Part of a small language model's weights.
Size: width 384, 3 heads of 128, MLP 1024 SwiGLU, vocabulary 8192, 27.5M parameters.
Architecture: no biases in attention or MLP, untied embeddings.
Training: a variant of SOAP for these matrices, 453M tokens.
Each number is 128 + 32 x the weight over its row's rms, rounded and kept within 0 to 255. Layers, rows and columns count from 0. Numbers have three digits each. The size before them is the row's rms in percent of the matrix's.

# layer 7 MLP up, 1024x384, rms 0.0824, rows 811-844, columns 192-255
104:112188124159127146129095071072097160182145109139124168078179104092143129160080080138122151152079114143157136088170121113073150106125113130062076119128084149126176142067138141067098136144127099
102:120101099149137176159170190094112128097116141105084170096183108107110141143147100108141135088063123111093156095134072104077071208127078094090075201175105104120098132124110177139085067110137169
100:123171093117126079122133158125154150079141140078171102111114163161139187136155140148113073124024117143121161105128099149127165158118096159178138086066152135100143152123137147150085116100135143
099:120122197124132165142117121110143096123179126087176113137152120101170163133067101097078090084135101104072191115157048154134224132112137122139165166155200140057094083115133156103123109146100159
100:063130147129098134133099138112149084075101166136175121086145188082138174122072114113061149122090128153161144108114112103110127170143147116056126117147132162103169100181154101083122132135132101
093:152170126165151160161193144071126149102075110103152193099083106109112137144109134101137203126131133150106140096134120161053078124085091107140164097089154105128112160139135163120109121138101101
096:129127137108106122155180118078135107133091147165143168237117147148095101136188186126158151116138167162107148135120137070205182124147102141101167110126119127147188135127148125090163116185102144
099:105138166085179130164170136134109119148151153074119107142101167119159170115119135118117185142107117150199081090118093086077145103116110137145131149145205118136120132135133101106122121136182171
105:160141113108098135089120136159144153166141162137165184147123101123110145174128098127118174114149124106131149145130090147169102158162129122123094073141131091089172176137056119114129106119123147
101:110144125080132161121129126127073123128115103171170102079142105156146108177109128128122113141185122140113109126090136165112100158143164159131156110134139088076133114145143127166131114128203148
113:154140124152103150150108167119118105094136127107149102088156118159118139042073153160094130165096074145069092159101120132145121174059058126104145141071160083153085109151159163106144179140118156
089:156118107162086144088126101164099137126129047108128102125134105127053135185091119099176131122140120078169097104159150190120114161125084109094154118130183063153155120134142130148156100107171159
101:121133110127112134108120203119074135115162093128132138153133099094214131083105124096073092128101068106168133066105137160143139147156169133095141144102172100139151128102147150070163151175125129
099:203120120076137147214102155083183149114094101089143097079103122150096091076094064117139163083091103064116101098141123138089128140126123149199185177133117105116126154149112153127166150096163107
097:144126189183080122072131103083112081143130107141144163104198088138099161139105118144154155128105140108187128133155146105148110107131113119146103132087139102147109171204243140126170160130112127
103:119164143180094060086137123167084081150128181111184158162160168156122125123128135159089136161173076150130131104153144160092138110121071086188152089147146113111103168106166095087147139157063147
102:141144130107145156107102161184123187147126145200102121107096157118168102184141148139117107188103102158184135141166161150128130160079146139079170138134139132091125085055108143082108116096125096
099:087195127091192104131128097164223097105187129127152100080151098101121108110152139134169191084075091195134117154113180141094201136161132110117177118109102108169152108105072148163180120111166139
099:131182142098160049134172072165120142108109145109101171084137147125115072114144106111120104202103186114137107110149153147139151134135149133137167100144107133134125156145167166154194092119070147
103:139135094149093190118138141136182113113156132143052170159096144089078168155170126105138111145105164129123123120118072117132099159166080133133098156134116125124141117132171109145147093107133133
104:129204131131120133056088103133065134128090137138135165119097077110147157120101090082143135111102108137106092122136087128106127164100146135169080134128113060130086128140205213086126163161088165
105:110083093136082111107195059145065150181134166159136132189178118154203143089188157118168103174187149153149174112067169162121143100108113130158139166141148111174120133140158081078147089159128124
102:090085133119116112133120156107134113150168059099139083174109045130139111100152133156143182081111125120168191162066141128133146099088112131101164127124122127160142061108129136107117099173193135
101:147160128197098170097095157173177126127138185183128135153130125160097094098127161147163212141138127200145142151128116087147161141138164067103084129102146131154118196200176126131119158171109110
100:157149183125161102107125106161144148154184120093163067117103109118118143121122089120186136113126137104131110114110164189109165142173137093140121151110099103179121102087137168111130080133105184
099:112141177177124148076128138085136131170134114120115098121128150077137081120126153173129007148135146152103117135055072179203159114144125051089157114125143111108112180145135114112087070121091148
102:136144095105108172145083162151185157151147129154100154130134142157143137115143130190167141105127129056178182101168161126102054162223108124184121165148118124097142108152165151073181142154119112
095:150096104175181145201095159126137163147119126105127156105118151112126104072105140129095183105154097113113126119113108133079129117153114128131142111136117120125153118099124136178096138128129169
097:140154113131126169134175117024155213110090118099168096103110145070127159158085164101094135094086154129148152104107181141085119182139160167132142123132099093184140108102156193129144089164144136
095:176103169094120156207114164093141104130087121137157090098107162133094127114101072069099121057128157128189140207146173092130114135153135143140145105093054151150137141115147157124115133087164127
094:074093147168129131170101184113163123130109130067118149121131131099109057124135104173142104115146148141059110151149081124115108145168123178154117087088134100148092105145162143152169105151152097
109:166123094219128137117138112165137078144139206124137128139176090098123114140138169084149092125151141072121122154061121157169189140145105117130103138152155099188148128114133090166097107135146154
103:147161130133093067102156171093139121100122138124124210126153097128139095139105168133146105152110174130133033171058159165168147112112139116132162142088152140114168131046156185103107139089144122
095:095169112149113081139072033139102103084139136121165111110129178099077110140131153124154153119200131108123122154115142073121174115148153156131110076100124131150125102147155148119132158153079101
# layer 7 MLP down (transposed), 1024x384, rms 0.0777, rows 811-843, columns 192-255
102:146109142140149124123152138062096174109153141125186148153120188075119109156123123102075165145129086151145133182148176101081106128097095128164066101161114122119186177102139162156142147141097125
100:148181130145175171103160102155150167101107192105096118123123148138144070101157156112143140108082143070150089142104145137092106141172138175172079101078108152171102139103123206125106057156071198
102:142140121155161122079134124168148117121133140144139095153126081193118141147140110109104079136083106120174125088159148125133151135161097101142188147132087153114121120121175145146118028132091122
100:132133156099160131118087074084086079118151105112134125099182103172116139109110159134172101136145126093161152144167023058096172128116149157129111141114142160135124122148120167154166180123103177
104:085132084107142113127200120101161078101080081120094121112155149136155121104132139091119157179100118090147140149137188073092144142114107116135141137077140185089152129117096065091112102131104098
097:106157133137057211136103131141156088084117059081106148150085188107122233178140139149062109129131091088081114107117146069126129161129171163092124113152115140124110117145173098138129140096158087
094:091168113136182118204083084126136165117159134045115117159119114128059104099121126123174184134168107100120072101133165103100177101066112151127142091158113114121117131153188115114133096078141130
101:116148065122115182156143116123169137123065124081103103120142083137094133157143097125122178133128136174173072095112147090171173093125175155201091128127125166090104150118146154087166134157168112
107:153136086086052198110158142102139142138110135138124168131117107141096117215161143039068144109099158156131186064177137074112136117132181139158105069147116114171136168116137115105198083137130152
103:106146169157155094116157097117123108125154108084166146097177151178091111172123091146130156111171112168217095140117113148123136087128154116138167134135144130167114096159108093132095109105065095
109:083116117135156135099142125168124143150084144128143166108123145095180125084095136111105157144151159105054141075188100129150118094129164123119149114078183098128152140149097147119162100183131126
091:062191162120141129163138118128170189064090161157142059150125139149095102122160089084157112186124158128125133157113118109092194084093104094147144133103133155158195112124123075092125132120088101
105:100141021098160160230150143177153151147162154152097135126125156186163107080111173162070113139085073149123195076088149125135134198104102066070172179120142077108131144141130133105203082112111075
103:072103216121095169111112119099165131131097112128139139094117183107113140117122119126143100157131093086103114093097150164133143133145147089137148172111165111092116096118086109122144175168129111
098:075134065095107141151147076204150172099130088125104162157127095088124137095152112086098139104151157119094131143057077198153099106082140175135181177111161107110104157166127136145107125082159103
095:203148101128107133124157133145121154145171100125106068180082146161124142150185082166130116182109173142166152117156121051144125125133159145120191152141006119107114135127088133057138099132143160
100:137195134128136168142122126118115085166160102123161119110165115110108102136131158115070162169170136158096110061127114097134089095179170152150130137142125143117076156054067094066218073110137149
107:100164098152130149115111169125136122096109108106195149128118090175151096118087147122120101113129131136076145129111155185152128102111120082133062044094105079157107141145167126132106208067157115
102:156113095082188135132102087191138137118147153065122145148116133156169118133133101129122155162140118099108106053085124147170113112137077120132149170134125080129148134132116106129167135084101139
102:108075116069114118111144135095194077063132128102084147116094089117076184096142124129117168136188148144148107114174129187129100130133140099094118078217098118110126141159129114153187153153101125
100:162194100130118176173119148127094161126120156148078149099092091171149139159091054107083086116097146146079168106154128098099134154142122169154154115078090124118118106112116121119170132120133086
103:119167177125033108117137100163121059091092108177142136171112118120159160122102110125125098145190187197120071105072101167146132102107116162118165118155107127096170064122135099134118130178151120
105:151186123130163111127107117082117095085115098124072209176111063157124139084143128184156108101126189115129130148164213132086122115150121148134149151124042133151076161162132126073130121148143151
104:141150125092083162086111111138125139212126118155105205176097152091129093111105139140116143198145110139134113128131084150165136109233154054078138177142118135102098137102175144096079122133198133
100:184133149181099112123107090139173137142120137130177080114113131137083117208107178123146116139106117194089167123091121117151142158102194109089168117126131130146155099134139132145167122169086162
100:118129168136111156101090138172142126132155099069146158114090172075119136113155147126146161085176143156130169153089126176183107119174090145082206114113145088103108186134153112126109105102055155
104:114190127171119117085127203093135151158131102146132137139094072151174083124139096157084140088136142194093141144102101151171135165113137109130128107129159087164160071136160138095162102087119115
098:094126130123080199135110141175082096168097095151102094114144162123162134167161126147140091151091105124116148100062066090091102142111166177125084156159124157095048190200131089112153121143150145
095:120126100137167153135119112123136132104179150145161121092139168151156187062144155136102092151196224106160105128051134105114115122126068129146125117178150138171167099125101144125186117106144060
099:097083113124160131135156146107150091149112122139079135119132158156182151138151129202113175142155168121112150171116117103171122085169198136126164155125109130159133087070139087127199135160111133
094:121122157180101176133126175123098178080116077172204078138061177129201126131168068120068096121192108137117085115166180146124132109107112170180125137114134059151213132136131070125147122141128093
105:158157108099161074126167132130169110119133211143156105120168166140156129131153112103215156187171139103145112103097146096103164107139119150127106181114181104173176131118200147101198129148123144
103:062086180147098138070185127121130125145070116132152177133186140157083116167063115154152118132117147131129034109143120108132141128112083134178084129083086109171098204129068130164123172144114128
# layer 7 MLP gate, 1024x384, rms 0.0794, rows 812-844, columns 192-255
103:163123140142075116094117153141153061137134126092185141132109122190121110091127125095134108112099155152192147221091132104103125125124110114129109154169110106103102210088161160114133134157119141
101:153187155119172122096140129094128107133096168097129137100136134154122121127166194190080126098162144166142132088094034095165119116153170183149136112140130129199058154175112096142154162173044081
100:213125088152093100149093105122114041152130121150126098117084157132143119159152137113128162131124105137129141183128113105122148164096141151140083087163096183159091140127060124169172147188186143
100:188108097133095154150080120152087162151139167107101095132088080118159116113103118092086107163158127146170083123181154140179127103102121125148151051103129124198111114109092107147104114123163105
093:160189162130070157132145111118195159145114098132131130113086149100137140134117077161159167084139115143103123101154127084123151138100084157128135164164099186194137109099171112157127089098146087
095:127089143108087171097130109188129133122165112197113113113210161137091122115172125152120139150174146145119128089132096175106115113101147127177119139093117044174137024069169071103185081071113168
094:163150089117065115093123101091121216116077100146138128141118133134123148085080073159101120127058101105221141160121181144143101154074124129113054165106146125138155101122158126132136067084133153
104:147128128140100081194137130068092108091139126101119137148112168129187099168126116121209097173164155139117169182125109120075151052097086182093196163133122096121090127130129164119152093071154148
094:125186077061169122164109173085106158185128162128125151193129175119159108108108173121102116188139093081101108109190162164108140138130093063113087110163167084114095088164140118166139198124103131
107:131141130128099099148100139123153108142149066127057135118123133166139119106158098086153109147145110086125140094149128093107065070162124126159134097140098161075101157173117130124143113146105148
091:153215105061136095106180145135129170081169171168132204157147097143097156133178118123128110107135146124123128127099149139130115115110126128117081128123134136129137124097133108098094140068105102
107:102079088175145145046117199147102197135104113145154165096106118154160207156167122180154105104099138058109165162105155165165116100140121116146155125126137163117173123109112128126120120142154136
106:133142107101125123138173087104099141107098132146142128150137146210097102090120130157087126084116168109105145197046136092084109103101103131098137148137176151136149119102211140112129145124059150
098:099175152086134154165124085116162102145086151160154144113113098123176131062182130121127150111145147185103183123143137081112078095133102097121095077127100120166176058108089121103088151118146211
095:169072129108109143108163188146109149113110157119167112179182117095127159145101184121133118060088143138156095143136139118133109089118143175191126116196067104170102165135107131151137172127112129
100:128127134187104060108134127123140125167133113079087091255212094109133203068121185144149127055147159137133160151126089105127106136219058144097136137105144137092125086100107130105132121163097140
097:156098135117132175081087156126083197129096120071130164131172118171129119138168062109093128148103107114168075146150177098137146087122100180013147141234142195124158131103134136087132139113135081
101:160193155150077089100075112092059111090122104197122148132146132118121156148154129115176057142168132124212125129135124146120122086129122086149093165083119137079087178114102132177127149121207070
109:098184112053154169089104151132144080126104096118168075156119144135133156135155073100116080104156146163116141151139131124125075108089112077113120156160173126154091188116153138114130084089147158
105:188093177088124120111133101098148125148125088110145105166141141136124117115150110175135111125122125161196137154089162140081173065128131149151132128128176063192158137162139085156130108158143106
103:109113129094158146175132181125150114148145141061131114111167062135070157139115152185124099105110078106169098184168111120136111107153076108103136113208103131107148113105112117182203151078057122
099:129091116131197140118144104113127154104124149105114119211111088106150172144142167141176110117108132108125113117091134067166133069121146168112146166155128118111216173104090091146172134095154099
103:094104161148167170124069140102112111115150130150092133177105166100079096197081110135135214107138152134129125161133129144135088135139065131103147123162104101129075102116102174142068170137113110
099:130133101079121138130089099157139117143133093144153177109140109145159142057103113180077114081169142149111165106187140148135108087136100090101135161176175129164169126130149164121173161109166113
099:097127130128097102090083134100150075107140124115099155149139073107149084144143132224152086131160079124165140154083128162099097148167192123147146100145148125187248105126114100070141170140162127
100:125093138171139185104100132125127122141101086085169102133145129165147150150140106141096112158090092166175138189148161095108116169090134138112097163158183142145132171128115114157118103181030126
097:154145136116143143108129138187112129209159168121157131149144115130211081136117073149148154183136106145099089127165125127155166141099132177184104155106104167129148068141152130144126123158145132
093:112167147159074109040141142111077113141128108191152096147151181191154138153111113106139181132143128131136115126142130159088043099116180124108168124066136140119083155113135153181104126125137166
099:078176057127126090063055128129149087123140149150106148176117084132098157124165148161153091116122103121146099135133119157115108171135104098130147121120166133139177123164128042107182091121116106
097:129159120056060202149151150128083095106093157118132088160145196161158107060103111162122111169105184095115167131125122157133115121114143045102150132133141104117168104095133160068171114112157146
108:210109120114157150123120189149117115136147171078099105094100125081132121099118137107156139124168143114124119058128117125087121108163153080147172094109167111159066192139196195047074147188122176
103:109116121134102068135175128119155136047141126073156174144144129115166137106151127137052129173109137103122154140151171114150116089181105165147139097149160115128153152161150094175079132137117117
096:148192179166092136156123087136191088138064132203143128150109151157119092146117130119119122115118176107124163101097126172117110118106107119120152157143159095146136107147125079165137121167139123